Weights of a small transformer language model.
Size: 11 layers, width 192, vocabulary 8192, 6.12M parameters.
Training: a variant of SOAP for these matrices, 284M tokens, 4331 steps.
Each number is 200 + 40 x the weight over its row's rms, rounded and kept within 0 to 999. Layers, rows and columns count from 0. The size before them is the row's rms in percent of the matrix's.

# layer 5 MLP down, 192x768, rms 0.154, rows 0-108, columns 704-767
101,197,204,188,160,206,167,173,173,186,207,190,206,253,200,152,193,240,159,212,107,132,176,223,186,221,111,211,154,261,148,205,242,178,193,264,181,202,183,245,175,164,206,225,187,148,248,155,166,216,228,246,179,264,220,220,200,175,162,159,187,218,147,163,218
104,202,225,179,229,233,258,178,118,227,207,190,192,194,220,219,150,205,224,163,198,188,260,164,185,157,197,274,228,227,220,188,279,167,133,230,163,195,289,216,158,241,162,246,147,229,154,195,179,196,289,142,186,124,255,136,285,170,264,203,97,187,167,223,187
100,243,189,225,237,244,227,240,253,221,165,234,213,212,218,244,159,196,154,223,198,176,141,103,219,181,162,233,226,174,216,209,227,191,155,164,246,181,148,162,227,213,204,187,172,154,273,250,194,200,153,239,202,216,171,250,167,145,206,192,131,170,258,176,136
103,183,179,186,205,183,221,218,218,164,199,230,186,189,146,258,212,100,263,102,205,231,273,209,228,212,210,205,189,208,241,198,255,245,239,165,245,307,160,202,171,216,148,175,220,148,222,223,151,163,229,231,206,239,155,173,174,106,224,172,169,255,157,202,197
101,170,109,210,178,120,138,168,207,233,228,224,164,164,214,184,167,218,246,206,245,266,208,185,167,229,193,175,158,153,267,213,105,233,142,122,212,208,135,250,172,154,151,144,250,195,249,295,189,237,160,185,174,169,210,230,188,235,137,223,173,210,166,217,221
102,187,142,185,202,236,243,191,291,185,153,172,177,193,195,163,235,184,222,215,217,251,192,136,245,278,121,177,186,259,117,246,233,251,167,181,221,222,153,189,216,228,106,244,205,161,193,192,289,144,76,196,168,181,207,178,162,216,132,175,302,217,207,199,217
099,124,175,244,181,149,174,216,161,216,223,219,184,218,208,150,148,178,215,243,188,172,179,229,218,179,196,210,261,253,210,202,94,218,158,227,192,169,255,189,189,145,200,200,228,187,208,206,243,203,225,183,212,256,220,153,227,212,169,162,141,214,223,229,177
096,179,205,228,170,194,201,196,227,230,136,254,182,166,200,173,192,143,226,141,243,210,190,168,182,181,157,228,182,204,234,176,201,226,195,135,216,187,274,240,263,252,168,188,194,201,207,204,200,249,226,202,227,197,221,230,256,223,156,223,244,176,212,277,172
096,201,233,153,201,211,178,216,177,192,212,132,192,289,190,223,163,170,230,235,256,203,188,149,211,216,206,192,225,253,180,183,201,198,184,133,239,169,177,258,178,200,181,196,188,260,157,286,165,188,165,241,205,134,147,231,225,187,169,240,234,280,185,158,250
105,174,248,185,300,174,192,178,218,164,195,135,151,191,207,173,233,231,265,168,137,193,91,201,179,303,154,206,273,316,110,91,230,136,240,193,262,176,220,207,245,219,219,138,141,160,220,209,230,190,283,210,235,164,186,271,204,116,160,215,235,184,202,203,192
099,221,233,189,196,166,298,260,202,233,195,190,162,225,188,114,217,181,152,216,127,214,168,205,195,251,229,196,216,211,240,134,126,120,136,147,163,214,228,251,188,186,158,277,218,276,239,224,146,230,176,177,255,150,204,268,225,199,139,178,140,202,179,193,264
099,221,213,267,107,174,205,200,220,205,243,162,227,203,185,191,190,186,218,273,194,192,203,165,226,207,190,214,233,208,146,122,237,168,153,144,205,229,258,272,195,295,166,125,149,255,166,239,219,284,170,160,298,214,191,215,126,158,235,198,214,148,87,261,196
094,157,141,245,262,213,241,134,181,225,272,142,239,249,258,204,275,150,286,286,198,239,221,235,145,218,230,194,236,237,206,156,213,223,218,233,178,161,205,241,179,173,224,231,185,209,130,190,232,174,231,180,198,191,218,174,255,190,208,189,258,274,156,202,235
104,175,198,187,238,257,165,246,238,201,169,282,231,222,201,173,191,168,188,204,208,210,162,184,213,200,212,215,210,161,138,151,158,237,216,82,253,217,174,206,213,175,110,69,176,256,174,122,215,182,191,192,280,200,215,173,189,205,213,171,209,235,136,229,201
095,174,219,216,229,230,166,206,189,204,181,246,230,164,228,217,207,210,221,185,281,180,159,267,158,180,168,198,209,160,229,203,152,195,189,213,223,202,198,218,240,173,199,163,221,145,213,197,252,151,228,237,233,153,180,170,99,147,141,188,228,178,264,170,200
096,192,177,215,283,234,184,202,217,212,125,217,199,268,245,194,173,182,133,235,181,233,162,181,249,205,184,236,219,207,273,139,217,256,214,221,133,184,183,238,153,255,273,246,238,237,199,237,156,232,235,198,222,191,132,205,257,247,200,177,193,82,234,226,125
097,225,190,206,143,348,195,212,146,153,218,223,192,266,246,179,199,219,193,214,308,236,183,270,219,168,183,258,172,259,222,251,152,240,200,93,175,190,166,186,290,206,198,146,225,231,142,124,192,218,258,125,183,110,186,211,215,150,247,218,238,190,227,203,142
099,219,162,145,149,204,258,235,227,159,190,253,200,126,216,254,166,181,226,142,230,214,212,207,203,175,250,187,221,213,216,242,160,199,243,142,235,240,207,214,190,149,226,161,179,221,210,168,244,204,172,236,232,177,268,175,240,186,198,203,188,205,145,212,191
103,148,106,262,200,201,165,222,166,186,238,206,200,234,259,101,99,242,205,187,186,201,193,232,116,207,246,211,229,196,202,256,255,248,187,174,231,176,188,258,180,199,270,212,191,101,204,108,196,186,250,224,162,236,239,207,211,298,218,213,181,252,226,226,184
100,228,255,201,237,115,177,222,154,245,181,215,216,222,201,195,168,220,266,171,198,168,222,198,140,237,200,119,108,168,246,171,139,222,218,281,197,187,200,275,265,268,200,238,210,148,197,171,216,234,210,147,259,149,157,248,257,220,236,216,164,135,232,179,257
097,206,175,234,175,193,263,201,167,182,258,213,187,217,218,194,195,168,230,215,207,163,209,157,172,231,198,241,205,222,287,265,213,158,161,230,233,232,201,174,209,233,273,214,261,98,195,206,140,151,217,170,189,178,148,191,250,150,133,204,155,164,199,191,165
101,156,208,289,171,220,247,189,238,201,210,203,291,239,233,257,176,191,198,263,178,220,193,153,167,264,206,163,237,183,230,185,242,173,260,165,192,212,168,194,266,87,199,159,187,187,194,160,248,260,201,192,215,292,236,250,228,302,207,203,224,199,155,211,206
097,193,226,139,116,231,104,205,202,186,156,191,136,258,212,145,248,202,183,209,227,203,236,180,191,220,215,172,135,145,201,171,186,206,175,313,203,287,233,170,225,170,252,179,243,281,161,218,228,159,92,192,179,220,224,166,198,195,193,156,236,201,201,159,220
101,183,251,213,185,235,229,224,256,178,195,223,191,157,225,204,167,209,227,233,226,201,238,193,198,233,169,222,205,198,142,169,143,145,250,178,245,216,156,205,148,176,105,190,176,195,143,228,155,209,216,233,297,183,234,186,126,211,179,161,236,241,174,197,150
103,207,218,213,215,167,196,218,190,213,75,198,257,133,174,181,211,126,198,248,219,221,201,208,122,218,177,173,240,172,190,209,172,239,178,163,245,158,217,170,241,150,207,169,255,165,263,191,238,152,185,206,209,245,190,224,210,206,183,269,187,128,160,266,168
102,118,230,162,180,256,212,148,201,214,237,172,207,177,231,197,172,206,247,109,227,163,221,150,190,184,134,191,165,191,228,247,216,224,248,109,186,169,183,152,98,161,132,182,216,186,194,197,184,130,190,267,156,219,235,232,170,175,212,169,172,157,282,204,184
097,237,198,203,237,249,150,210,228,191,218,192,163,174,166,200,199,191,203,192,212,208,180,212,252,95,180,132,286,189,137,172,187,187,184,282,267,163,210,250,224,222,177,199,184,221,217,220,192,193,213,218,191,163,182,180,171,225,240,161,196,220,200,182,222
101,149,230,216,233,164,238,191,233,186,226,242,197,267,233,230,206,160,141,139,221,137,203,173,176,236,204,213,214,220,149,205,160,217,213,86,204,222,192,187,206,143,140,246,272,134,258,198,183,178,219,238,203,225,322,213,196,169,184,101,170,270,159,161,146
096,213,226,189,90,135,172,237,216,157,178,256,205,234,245,200,195,191,248,195,177,196,191,269,177,225,283,124,209,201,222,230,239,181,187,198,206,189,176,157,207,159,219,137,200,174,229,187,229,206,249,147,259,195,164,138,183,162,207,174,244,135,237,217,244
104,246,122,183,236,277,239,207,149,201,138,224,277,205,175,240,280,226,229,257,157,151,222,184,165,143,194,201,213,261,194,167,243,212,230,129,237,241,228,197,207,186,245,148,203,191,203,206,210,192,216,189,185,157,173,191,238,175,240,237,191,168,265,179,217
104,201,92,165,263,167,138,236,226,212,148,189,147,224,266,135,167,241,234,205,155,226,172,206,225,265,221,181,203,221,129,197,239,236,211,251,182,328,141,217,245,207,194,161,201,229,204,164,199,178,166,257,145,118,211,237,233,201,155,220,219,200,178,203,255
098,149,196,205,154,229,160,244,207,201,191,185,137,222,160,251,181,180,211,299,185,148,217,284,237,181,205,189,185,240,145,203,152,263,204,243,200,186,140,174,205,192,232,201,251,140,188,183,230,241,216,191,227,169,140,130,154,164,210,250,211,171,150,124,180
097,204,178,156,259,286,164,197,207,191,218,161,196,172,185,266,254,245,220,188,224,206,217,160,231,213,170,211,224,196,202,169,218,203,175,249,186,224,216,227,263,207,185,226,212,277,209,178,212,193,165,173,190,131,126,224,152,168,121,208,196,221,353,250,263
106,244,215,213,80,224,190,234,250,148,164,166,200,213,221,179,220,215,145,234,216,182,173,184,179,217,190,124,195,194,207,199,205,226,209,178,271,161,238,213,222,165,207,226,191,145,146,207,229,199,161,197,181,164,170,262,205,218,203,168,148,163,178,193,201
097,205,189,198,189,174,281,149,135,257,188,218,237,184,226,217,173,200,143,142,180,252,208,222,193,167,198,241,186,182,263,244,252,187,177,157,194,172,225,226,217,179,150,172,226,213,184,209,195,232,166,208,158,258,217,236,233,204,295,178,259,195,198,235,165
098,195,264,226,139,224,223,202,180,226,226,144,163,185,217,194,240,251,244,232,163,202,234,216,279,207,161,194,179,281,230,201,222,138,195,147,234,236,217,152,214,241,228,189,231,177,161,207,240,239,232,157,203,254,125,175,184,141,256,193,300,183,209,217,166
099,136,168,174,237,209,176,174,193,184,140,182,237,192,232,212,149,198,179,280,182,163,187,221,221,249,228,206,189,214,199,226,211,153,258,201,172,221,185,234,198,251,183,183,238,94,217,243,171,103,200,271,134,257,184,194,216,138,193,124,135,279,160,256,219
096,185,134,242,308,155,150,183,264,241,219,217,184,229,202,235,230,208,144,260,261,179,172,134,165,209,192,155,184,304,173,172,205,167,238,225,186,175,211,204,221,222,172,235,196,296,199,147,207,147,246,202,257,163,195,206,147,175,166,203,211,173,228,220,195
099,217,258,175,143,320,202,209,231,220,108,203,239,171,153,160,189,257,199,169,189,202,207,165,173,253,203,205,148,194,244,129,135,168,164,179,168,199,272,183,200,128,201,183,239,265,151,218,124,160,208,215,208,127,151,155,240,201,252,189,191,202,191,236,135
097,220,91,214,128,256,204,164,142,176,278,141,255,181,146,233,119,214,166,182,273,199,212,257,190,207,189,205,157,230,201,204,232,191,192,262,178,191,314,148,224,208,190,177,154,242,194,177,207,184,149,175,200,269,215,171,220,189,177,144,194,182,293,212,116
100,201,208,186,215,157,247,279,175,142,246,208,248,161,243,163,222,163,178,200,274,182,247,193,152,282,198,236,188,216,191,249,201,155,243,168,181,178,244,219,191,178,168,236,212,250,134,224,269,193,138,241,205,298,135,254,173,142,202,191,173,226,257,142,139
105,264,219,209,196,183,124,179,180,213,206,197,268,242,179,201,192,273,214,181,171,225,130,146,248,176,224,165,212,179,138,214,216,208,206,197,197,215,221,176,161,184,170,177,246,242,226,187,234,217,130,229,194,224,191,70,161,225,190,225,201,264,226,210,215
093,149,172,230,236,161,282,138,196,198,247,181,242,140,203,172,131,164,231,201,210,214,265,217,250,177,135,276,207,179,235,187,189,220,124,227,196,181,218,188,174,90,242,133,251,162,116,161,174,207,221,193,185,199,166,225,200,222,195,254,176,145,174,218,132
096,214,231,216,181,190,201,177,172,172,155,232,196,139,176,194,184,158,244,228,186,179,192,237,229,199,194,270,192,269,183,140,240,170,249,172,171,162,185,149,189,225,252,172,239,179,168,208,159,231,217,230,89,179,144,193,197,233,212,188,191,131,191,205,190
097,187,212,143,204,199,239,248,222,132,226,141,281,231,208,218,215,253,198,237,270,175,160,189,199,258,139,198,227,213,196,122,142,147,222,177,185,218,169,157,198,182,194,221,204,182,212,167,251,146,218,210,158,198,176,170,183,197,186,241,221,230,183,182,180
099,281,215,185,215,180,148,251,285,229,202,156,201,226,192,219,263,271,168,228,226,231,224,235,239,179,169,262,235,202,299,233,189,185,210,197,201,212,209,230,232,183,186,154,161,246,247,221,158,181,173,213,182,217,200,166,228,147,211,255,169,257,163,203,181
096,226,201,230,226,211,178,248,195,210,162,144,173,201,253,204,232,180,114,231,211,182,221,170,232,165,204,197,183,204,261,260,207,251,162,189,163,266,211,197,201,242,282,269,177,254,226,126,136,154,176,151,163,202,178,165,198,218,255,190,177,164,172,197,152
100,219,220,215,121,113,218,202,182,182,310,158,252,171,143,266,237,148,245,218,171,233,148,160,252,205,277,187,203,225,182,246,248,141,231,180,125,229,232,176,206,182,191,192,187,145,216,155,157,226,197,170,266,150,213,162,204,240,238,277,220,250,266,225,210
104,217,277,222,186,152,238,198,245,251,124,286,225,218,139,176,217,193,95,190,231,225,175,168,200,203,188,197,168,187,151,216,230,145,193,249,220,190,210,215,209,174,263,239,182,196,224,198,187,185,230,221,240,264,259,206,185,191,198,197,225,174,252,149,187
104,100,211,222,155,168,161,130,201,235,124,212,197,220,244,174,167,153,199,213,199,193,227,275,226,131,254,295,234,168,236,197,236,173,238,179,208,286,188,189,169,163,253,183,187,249,225,233,198,226,182,199,179,227,189,178,256,181,184,199,197,255,138,245,227
102,156,210,230,148,239,185,176,195,215,212,180,222,219,236,221,119,115,262,258,228,184,166,146,177,235,211,236,187,231,223,138,160,216,98,166,229,281,244,170,192,200,202,276,200,153,201,299,132,192,155,223,213,293,230,188,161,194,222,185,138,256,193,145,230
103,205,140,218,186,183,241,211,250,212,173,194,218,150,228,175,201,233,232,177,206,175,150,183,248,136,208,105,212,133,191,166,184,221,143,157,234,260,206,201,263,271,176,161,184,159,233,147,205,208,172,207,214,232,150,203,187,176,172,223,180,270,207,169,176
098,178,199,212,197,197,198,221,188,191,236,236,144,249,207,158,252,273,207,217,174,212,177,209,177,178,171,206,177,248,174,281,246,209,156,227,197,210,218,189,266,264,212,217,297,171,208,160,253,224,105,239,215,153,229,186,224,251,187,190,242,213,319,231,133
097,124,94,206,206,228,158,243,246,192,221,246,193,154,280,216,251,180,171,217,177,221,193,164,284,199,267,151,145,203,177,248,270,256,192,142,181,194,208,243,235,239,204,183,190,222,218,153,198,225,238,160,272,192,138,201,247,206,229,203,194,190,220,260,175
094,280,263,192,184,198,177,266,192,205,253,197,181,248,193,163,129,189,210,175,176,197,200,141,224,195,180,167,246,213,58,263,120,214,174,172,244,244,205,187,235,233,145,206,169,149,193,161,180,168,260,137,128,188,258,203,209,223,192,246,178,211,206,272,192
102,249,231,241,200,214,131,206,176,221,210,168,196,260,236,235,172,240,184,198,215,183,168,174,229,232,123,176,166,198,99,200,244,234,242,261,164,161,280,184,212,166,202,187,187,218,183,175,155,164,249,131,193,286,234,131,185,249,209,220,171,265,250,224,159
099,249,148,201,198,196,204,200,205,177,187,208,232,260,267,219,230,190,152,170,208,183,243,138,243,129,184,238,245,263,239,235,291,228,200,200,214,139,205,236,170,221,211,207,175,239,227,123,204,173,195,178,117,230,197,211,178,214,145,242,187,150,254,236,133
098,210,194,227,118,148,268,261,236,185,175,183,221,235,269,139,190,222,213,182,191,204,249,249,255,251,191,269,211,147,150,168,225,193,162,162,172,186,220,254,208,122,154,208,241,139,191,232,141,286,211,202,241,294,188,226,215,257,206,190,163,259,183,185,204
097,246,152,178,178,252,153,235,187,218,190,205,204,201,180,234,250,222,207,188,154,160,182,284,135,75,225,173,268,107,220,167,214,238,183,250,166,157,252,235,202,176,223,170,198,199,250,202,265,278,109,212,151,140,169,182,187,183,204,220,148,159,179,127,147
101,154,218,166,232,191,232,230,273,229,207,188,193,246,225,202,182,168,169,210,216,264,168,142,174,149,216,265,270,271,204,197,236,240,99,153,243,249,227,205,230,206,182,256,199,146,193,187,212,228,264,207,188,239,196,240,226,235,248,207,189,269,187,245,200
096,274,274,204,103,212,170,184,203,149,155,183,212,206,182,169,239,166,208,260,133,209,207,121,169,161,195,209,184,182,164,190,171,205,185,220,230,183,186,160,226,217,259,223,235,137,232,212,235,270,182,177,202,168,240,158,224,232,185,151,130,197,219,106,228
098,243,251,205,285,184,218,184,186,163,220,159,211,157,222,183,159,291,248,258,220,261,198,252,225,113,184,226,190,184,215,210,185,221,283,175,187,245,160,189,184,177,205,206,209,244,199,197,205,197,225,152,148,245,172,160,195,230,233,218,112,183,254,186,140
098,233,220,195,283,237,105,254,200,165,251,214,224,205,234,156,232,170,265,218,142,192,184,132,178,125,174,145,183,219,169,162,150,207,167,171,155,172,114,220,234,238,164,159,250,159,247,201,242,123,207,182,262,147,209,256,201,238,175,214,286,163,198,252,269
098,202,200,118,257,192,229,145,170,206,150,186,241,155,256,170,192,203,230,130,184,206,175,219,211,161,229,179,189,248,183,228,195,211,223,181,214,247,195,176,208,276,219,248,152,194,177,185,236,226,141,163,202,212,147,160,209,169,173,242,259,202,196,215,128
102,254,141,145,245,152,202,176,229,252,274,204,243,207,187,214,192,295,164,265,203,222,250,262,115,190,223,185,189,160,137,237,243,174,223,234,239,234,184,269,203,171,140,217,214,209,160,233,222,261,194,229,172,191,241,158,206,166,240,263,194,194,165,190,164
105,197,200,194,190,190,226,172,212,196,196,233,257,199,192,247,208,187,188,144,233,137,221,151,144,162,270,160,163,295,236,227,189,217,201,231,196,273,141,234,251,175,236,209,227,144,276,173,216,194,275,148,187,200,122,282,181,168,198,235,188,172,197,186,269
110,191,198,222,211,193,162,228,166,188,225,155,204,259,146,267,152,194,169,257,115,209,205,157,179,220,201,251,266,235,260,180,188,185,141,169,231,217,215,218,159,235,223,202,193,140,173,229,209,189,148,220,194,269,191,202,224,154,167,161,191,234,112,201,239
100,171,248,211,134,220,240,243,171,168,222,215,134,165,197,141,138,176,181,207,271,167,152,242,282,188,188,228,232,219,145,192,238,247,201,215,192,135,208,208,188,125,157,139,169,171,206,222,202,236,198,171,187,230,189,149,236,205,237,231,213,273,202,167,225
101,206,185,217,248,169,144,231,219,208,202,246,167,195,186,233,230,194,125,168,209,204,253,196,243,166,177,249,173,249,237,187,151,212,155,112,232,115,188,210,226,185,129,259,243,208,222,180,220,164,255,202,165,228,181,233,248,194,303,210,219,212,267,225,194
100,231,263,222,267,222,203,166,195,227,235,248,280,210,263,194,192,224,136,249,247,231,185,203,149,188,215,258,171,198,211,195,130,230,157,175,191,192,245,243,253,252,222,207,206,209,191,199,141,247,214,187,261,199,214,201,232,207,201,142,184,213,207,196,218
096,231,203,185,172,216,199,177,225,170,209,163,176,206,286,173,213,194,288,184,183,172,108,204,142,279,226,209,199,195,272,222,151,281,231,245,209,189,248,180,234,148,159,295,187,216,181,189,158,243,110,185,290,191,207,236,200,176,160,192,191,219,158,219,193
097,221,289,188,236,218,191,238,181,152,186,205,190,166,175,129,271,289,185,204,195,214,162,134,275,262,117,156,166,203,210,242,155,195,155,149,175,200,204,259,245,212,165,218,149,139,190,238,232,171,223,194,245,141,169,201,289,235,191,230,239,231,162,215,188
105,209,205,260,153,256,126,166,153,147,163,124,217,202,208,133,245,147,216,169,169,203,189,153,186,203,176,193,179,156,183,230,165,211,265,309,214,152,190,254,182,232,229,171,198,113,168,189,262,132,182,257,186,132,153,173,165,149,209,205,231,180,224,143,167
099,340,237,230,227,216,155,147,281,199,219,187,172,224,184,224,225,166,207,215,181,193,214,162,300,202,232,169,131,247,236,229,170,153,199,206,214,223,133,172,166,211,202,145,220,227,166,211,224,246,137,154,200,213,138,232,240,127,185,225,155,164,121,173,195
099,221,161,243,227,232,200,146,187,216,228,225,249,199,212,231,241,203,309,141,205,193,215,244,143,175,211,166,171,191,183,227,165,197,230,210,195,208,186,242,231,176,303,244,200,268,192,266,180,264,188,219,163,204,243,185,217,232,138,215,188,192,215,258,178
103,240,212,186,191,283,204,198,230,184,247,186,251,184,170,207,192,205,176,288,162,180,188,268,151,191,176,187,194,195,212,207,162,198,199,113,175,309,239,183,207,231,215,194,195,276,162,187,157,276,190,163,252,175,138,223,203,216,208,184,189,236,142,162,184
098,240,212,159,73,204,241,179,236,219,204,201,263,238,151,193,249,231,297,167,146,201,192,148,138,201,186,219,155,128,169,160,210,157,182,235,137,96,192,193,220,196,199,150,222,182,219,258,225,210,225,198,188,192,266,250,220,212,235,139,207,201,228,219,220
096,239,262,247,240,227,295,181,236,223,198,201,220,234,251,180,207,278,210,225,172,210,254,109,177,121,241,226,253,189,221,227,280,213,189,132,217,229,241,157,178,228,171,96,179,196,157,127,183,217,244,161,168,171,215,229,239,213,180,189,263,231,219,239,228
100,244,224,174,222,331,103,262,245,153,131,147,174,190,126,198,238,160,294,215,147,209,173,162,203,165,242,236,185,166,202,196,195,247,189,215,213,245,184,126,162,232,201,158,202,188,271,230,185,104,163,247,180,201,104,197,248,192,159,192,162,212,124,192,182
099,172,147,210,227,231,237,187,254,177,254,160,190,177,202,203,239,278,189,230,165,209,178,228,206,181,250,200,251,107,212,214,175,175,234,205,208,187,154,150,177,190,208,179,191,231,219,231,250,203,198,185,311,217,142,136,207,186,192,219,293,202,174,207,310
104,203,232,219,196,158,210,215,166,263,223,207,214,232,135,180,175,130,187,260,195,194,210,193,156,148,211,189,202,205,255,251,194,160,120,199,166,159,254,156,224,180,192,195,220,175,223,246,93,189,246,171,187,259,216,171,224,226,193,212,128,211,272,231,154
093,194,257,196,170,196,158,277,253,168,264,181,183,231,145,221,195,175,195,238,191,206,175,234,193,146,207,147,167,158,254,175,245,246,202,326,222,232,148,179,287,201,223,224,228,151,226,162,220,173,136,289,238,232,229,225,199,218,160,166,203,198,145,202,206
100,201,215,222,197,209,220,217,170,257,263,233,258,274,204,228,166,233,242,219,208,251,216,206,194,271,240,152,189,137,131,224,175,206,190,76,93,230,212,206,213,124,166,233,203,196,192,194,229,196,184,211,223,248,178,210,237,248,166,233,140,284,220,276,175
093,158,143,199,217,223,191,184,173,226,215,205,269,267,223,107,166,196,157,207,154,197,162,206,222,172,223,164,256,213,160,248,196,158,214,262,184,232,243,202,247,201,249,207,234,207,242,262,305,182,216,159,153,191,180,263,281,186,112,229,210,229,149,169,130
096,212,152,205,175,196,107,224,260,162,245,221,205,159,237,155,175,235,207,140,182,188,257,243,184,193,161,158,164,245,171,203,186,237,236,171,181,197,207,248,190,210,199,278,239,242,178,209,229,186,198,168,130,101,245,204,216,130,221,135,154,167,181,199,206
102,137,152,205,206,186,124,187,164,234,177,157,220,216,236,287,193,159,231,176,164,212,158,201,251,207,216,129,115,171,162,181,230,194,283,246,175,110,258,174,154,188,182,150,242,198,198,194,148,240,161,183,209,268,138,197,176,174,195,190,166,259,241,192,173
101,193,262,226,267,196,245,212,203,164,212,163,207,158,227,252,183,284,174,149,204,210,157,205,208,280,206,119,225,245,235,203,179,179,197,185,228,282,213,177,186,195,247,205,180,172,224,210,167,241,265,248,205,145,190,229,157,208,161,156,142,231,249,233,189
092,167,225,173,301,168,182,285,230,209,255,164,228,247,160,193,197,190,191,200,331,194,213,144,231,248,200,179,143,212,251,165,188,275,207,190,217,146,187,214,190,285,202,228,257,188,218,197,161,202,206,221,263,195,274,141,135,207,142,199,141,217,186,219,215
092,224,198,187,260,170,199,164,216,202,204,155,236,226,154,120,208,193,202,184,205,267,179,195,141,153,222,178,183,244,255,163,154,110,209,174,171,169,199,126,253,190,137,179,182,196,161,237,169,170,220,252,199,225,210,250,208,230,196,139,158,154,240,189,192
102,190,198,246,296,206,175,183,186,216,276,189,221,171,230,181,177,226,172,134,181,209,214,229,231,206,164,224,169,253,192,199,178,226,156,214,116,225,182,184,228,254,221,131,242,203,273,220,203,215,278,148,249,194,252,166,189,243,172,161,305,91,186,188,199
101,198,212,245,152,209,231,219,238,117,140,154,217,230,246,277,278,161,186,201,200,169,207,270,208,99,244,215,212,255,190,179,227,190,176,249,236,277,205,173,231,194,292,210,156,252,249,269,198,246,176,181,194,192,240,278,137,178,197,173,150,183,268,232,153
100,216,223,157,198,205,193,203,184,246,236,120,181,263,184,161,191,256,135,181,234,197,168,156,238,261,213,165,198,215,169,179,130,192,198,198,185,212,96,224,201,158,206,175,206,175,161,228,201,234,242,194,122,219,187,215,181,216,210,202,126,205,230,238,256
104,245,134,184,221,273,197,185,215,202,231,214,187,170,206,251,174,199,167,228,304,215,148,151,184,191,189,242,143,155,248,212,209,158,148,190,226,196,221,185,209,296,181,210,205,236,168,116,195,186,174,196,199,178,184,238,176,217,178,202,230,161,295,153,162
099,183,85,198,142,265,240,180,200,248,149,162,251,234,223,240,192,277,174,155,142,200,205,232,159,155,130,235,147,150,194,214,278,238,190,184,187,271,104,205,231,263,186,287,187,175,147,115,241,161,106,153,160,81,238,160,134,148,236,239,180,205,226,214,233
100,241,345,207,149,215,162,248,179,181,191,128,145,192,161,197,197,182,235,219,224,167,162,216,98,193,208,198,156,275,237,242,232,220,212,182,187,159,191,215,172,178,189,194,251,240,218,186,144,171,224,211,211,147,202,183,206,186,251,230,249,205,185,158,244
093,293,153,183,175,173,241,200,229,210,186,176,123,217,133,200,167,188,136,262,189,198,242,137,195,227,230,164,195,190,226,254,200,243,200,199,192,170,232,167,208,228,231,263,254,166,275,228,78,181,157,176,181,223,218,236,209,322,254,215,173,185,237,230,191
098,164,103,179,298,170,146,212,187,231,166,228,215,146,238,289,148,279,167,129,174,217,249,221,136,260,163,188,204,132,160,148,354,200,208,263,117,216,209,258,213,218,212,195,166,228,192,180,303,170,213,268,209,123,209,181,153,178,161,159,228,106,164,240,195
102,253,232,205,180,229,179,153,224,234,182,186,136,199,159,129,233,223,238,256,174,196,119,153,204,212,120,192,225,208,224,227,89,175,222,130,212,219,245,199,210,149,193,145,205,160,169,159,151,127,233,228,235,163,118,202,256,201,130,218,190,230,273,248,208
106,235,250,216,211,153,282,189,270,223,224,255,174,169,233,246,189,127,121,266,209,196,190,274,201,219,185,193,249,214,169,186,225,200,179,111,124,157,147,299,215,184,143,178,186,215,207,183,215,228,209,196,241,196,247,271,189,144,126,217,113,182,185,252,132
096,183,253,257,193,112,239,238,199,219,207,213,203,170,208,139,235,148,173,194,117,220,240,223,191,220,193,158,241,157,203,205,186,176,269,245,203,131,210,166,224,110,190,166,178,208,141,210,137,208,242,197,229,200,208,184,160,127,291,186,157,199,179,181,232
101,212,270,207,241,154,246,225,180,191,131,261,123,211,178,138,218,185,230,202,182,246,184,242,97,190,199,178,196,126,235,270,292,205,244,189,112,259,200,195,223,188,215,227,168,239,218,189,260,217,180,229,170,178,210,258,254,186,212,200,152,106,227,211,235
101,228,134,232,158,159,180,180,167,218,176,110,186,167,192,188,168,289,188,160,142,207,270,136,123,135,132,157,160,189,288,261,230,249,245,162,189,173,246,189,239,250,169,169,178,235,158,203,177,181,196,161,237,202,146,234,105,208,188,253,192,251,223,253,197
102,223,193,194,132,184,222,194,235,202,159,124,232,131,197,218,129,246,169,212,144,237,162,236,230,210,241,203,183,186,147,187,157,214,213,175,261,187,184,243,165,243,199,188,147,261,165,191,235,199,213,229,221,189,181,157,243,227,193,208,218,143,174,250,211
103,177,210,210,242,225,338,227,199,248,163,243,215,155,166,182,211,141,177,142,192,246,273,244,204,157,242,225,237,197,234,173,276,162,217,182,266,235,148,203,249,183,201,227,257,224,189,179,177,179,179,167,207,177,214,170,215,145,213,254,221,106,203,209,276
096,175,193,151,247,243,171,213,181,208,204,209,228,242,195,224,151,259,155,258,233,229,167,257,213,204,193,136,197,263,123,206,219,182,193,143,219,168,141,224,202,168,299,232,143,225,237,234,231,176,163,137,240,207,233,171,175,204,212,272,230,221,258,206,141
099,142,187,170,265,212,153,207,215,127,197,168,153,210,215,255,259,185,161,183,182,160,206,180,145,207,247,186,205,195,269,206,229,229,254,196,193,97,167,265,275,191,202,201,175,237,204,241,235,277,223,205,170,152,160,163,218,202,215,227,246,165,229,171,210
097,245,237,163,130,263,160,265,197,119,120,96,256,237,221,207,216,214,229,151,198,189,189,251,157,273,203,191,175,148,226,207,276,179,179,162,202,260,154,151,190,235,181,122,188,285,191,201,160,179,215,146,180,200,238,214,185,162,227,186,232,144,142,199,113
098,182,241,195,155,187,253,212,214,170,226,145,183,237,147,100,206,220,221,126,275,186,200,245,197,179,160,140,289,183,282,229,149,247,240,219,127,179,199,195,215,139,183,148,204,116,175,188,176,202,212,137,188,249,187,206,214,186,191,207,202,218,113,182,184
099,121,161,189,259,194,247,216,163,218,174,149,225,185,193,219,192,223,195,174,207,219,216,200,190,100,196,195,195,124,260,162,235,166,223,173,245,191,162,249,256,154,221,179,170,211,154,234,200,204,212,144,197,159,259,205,225,209,203,162,211,167,245,181,257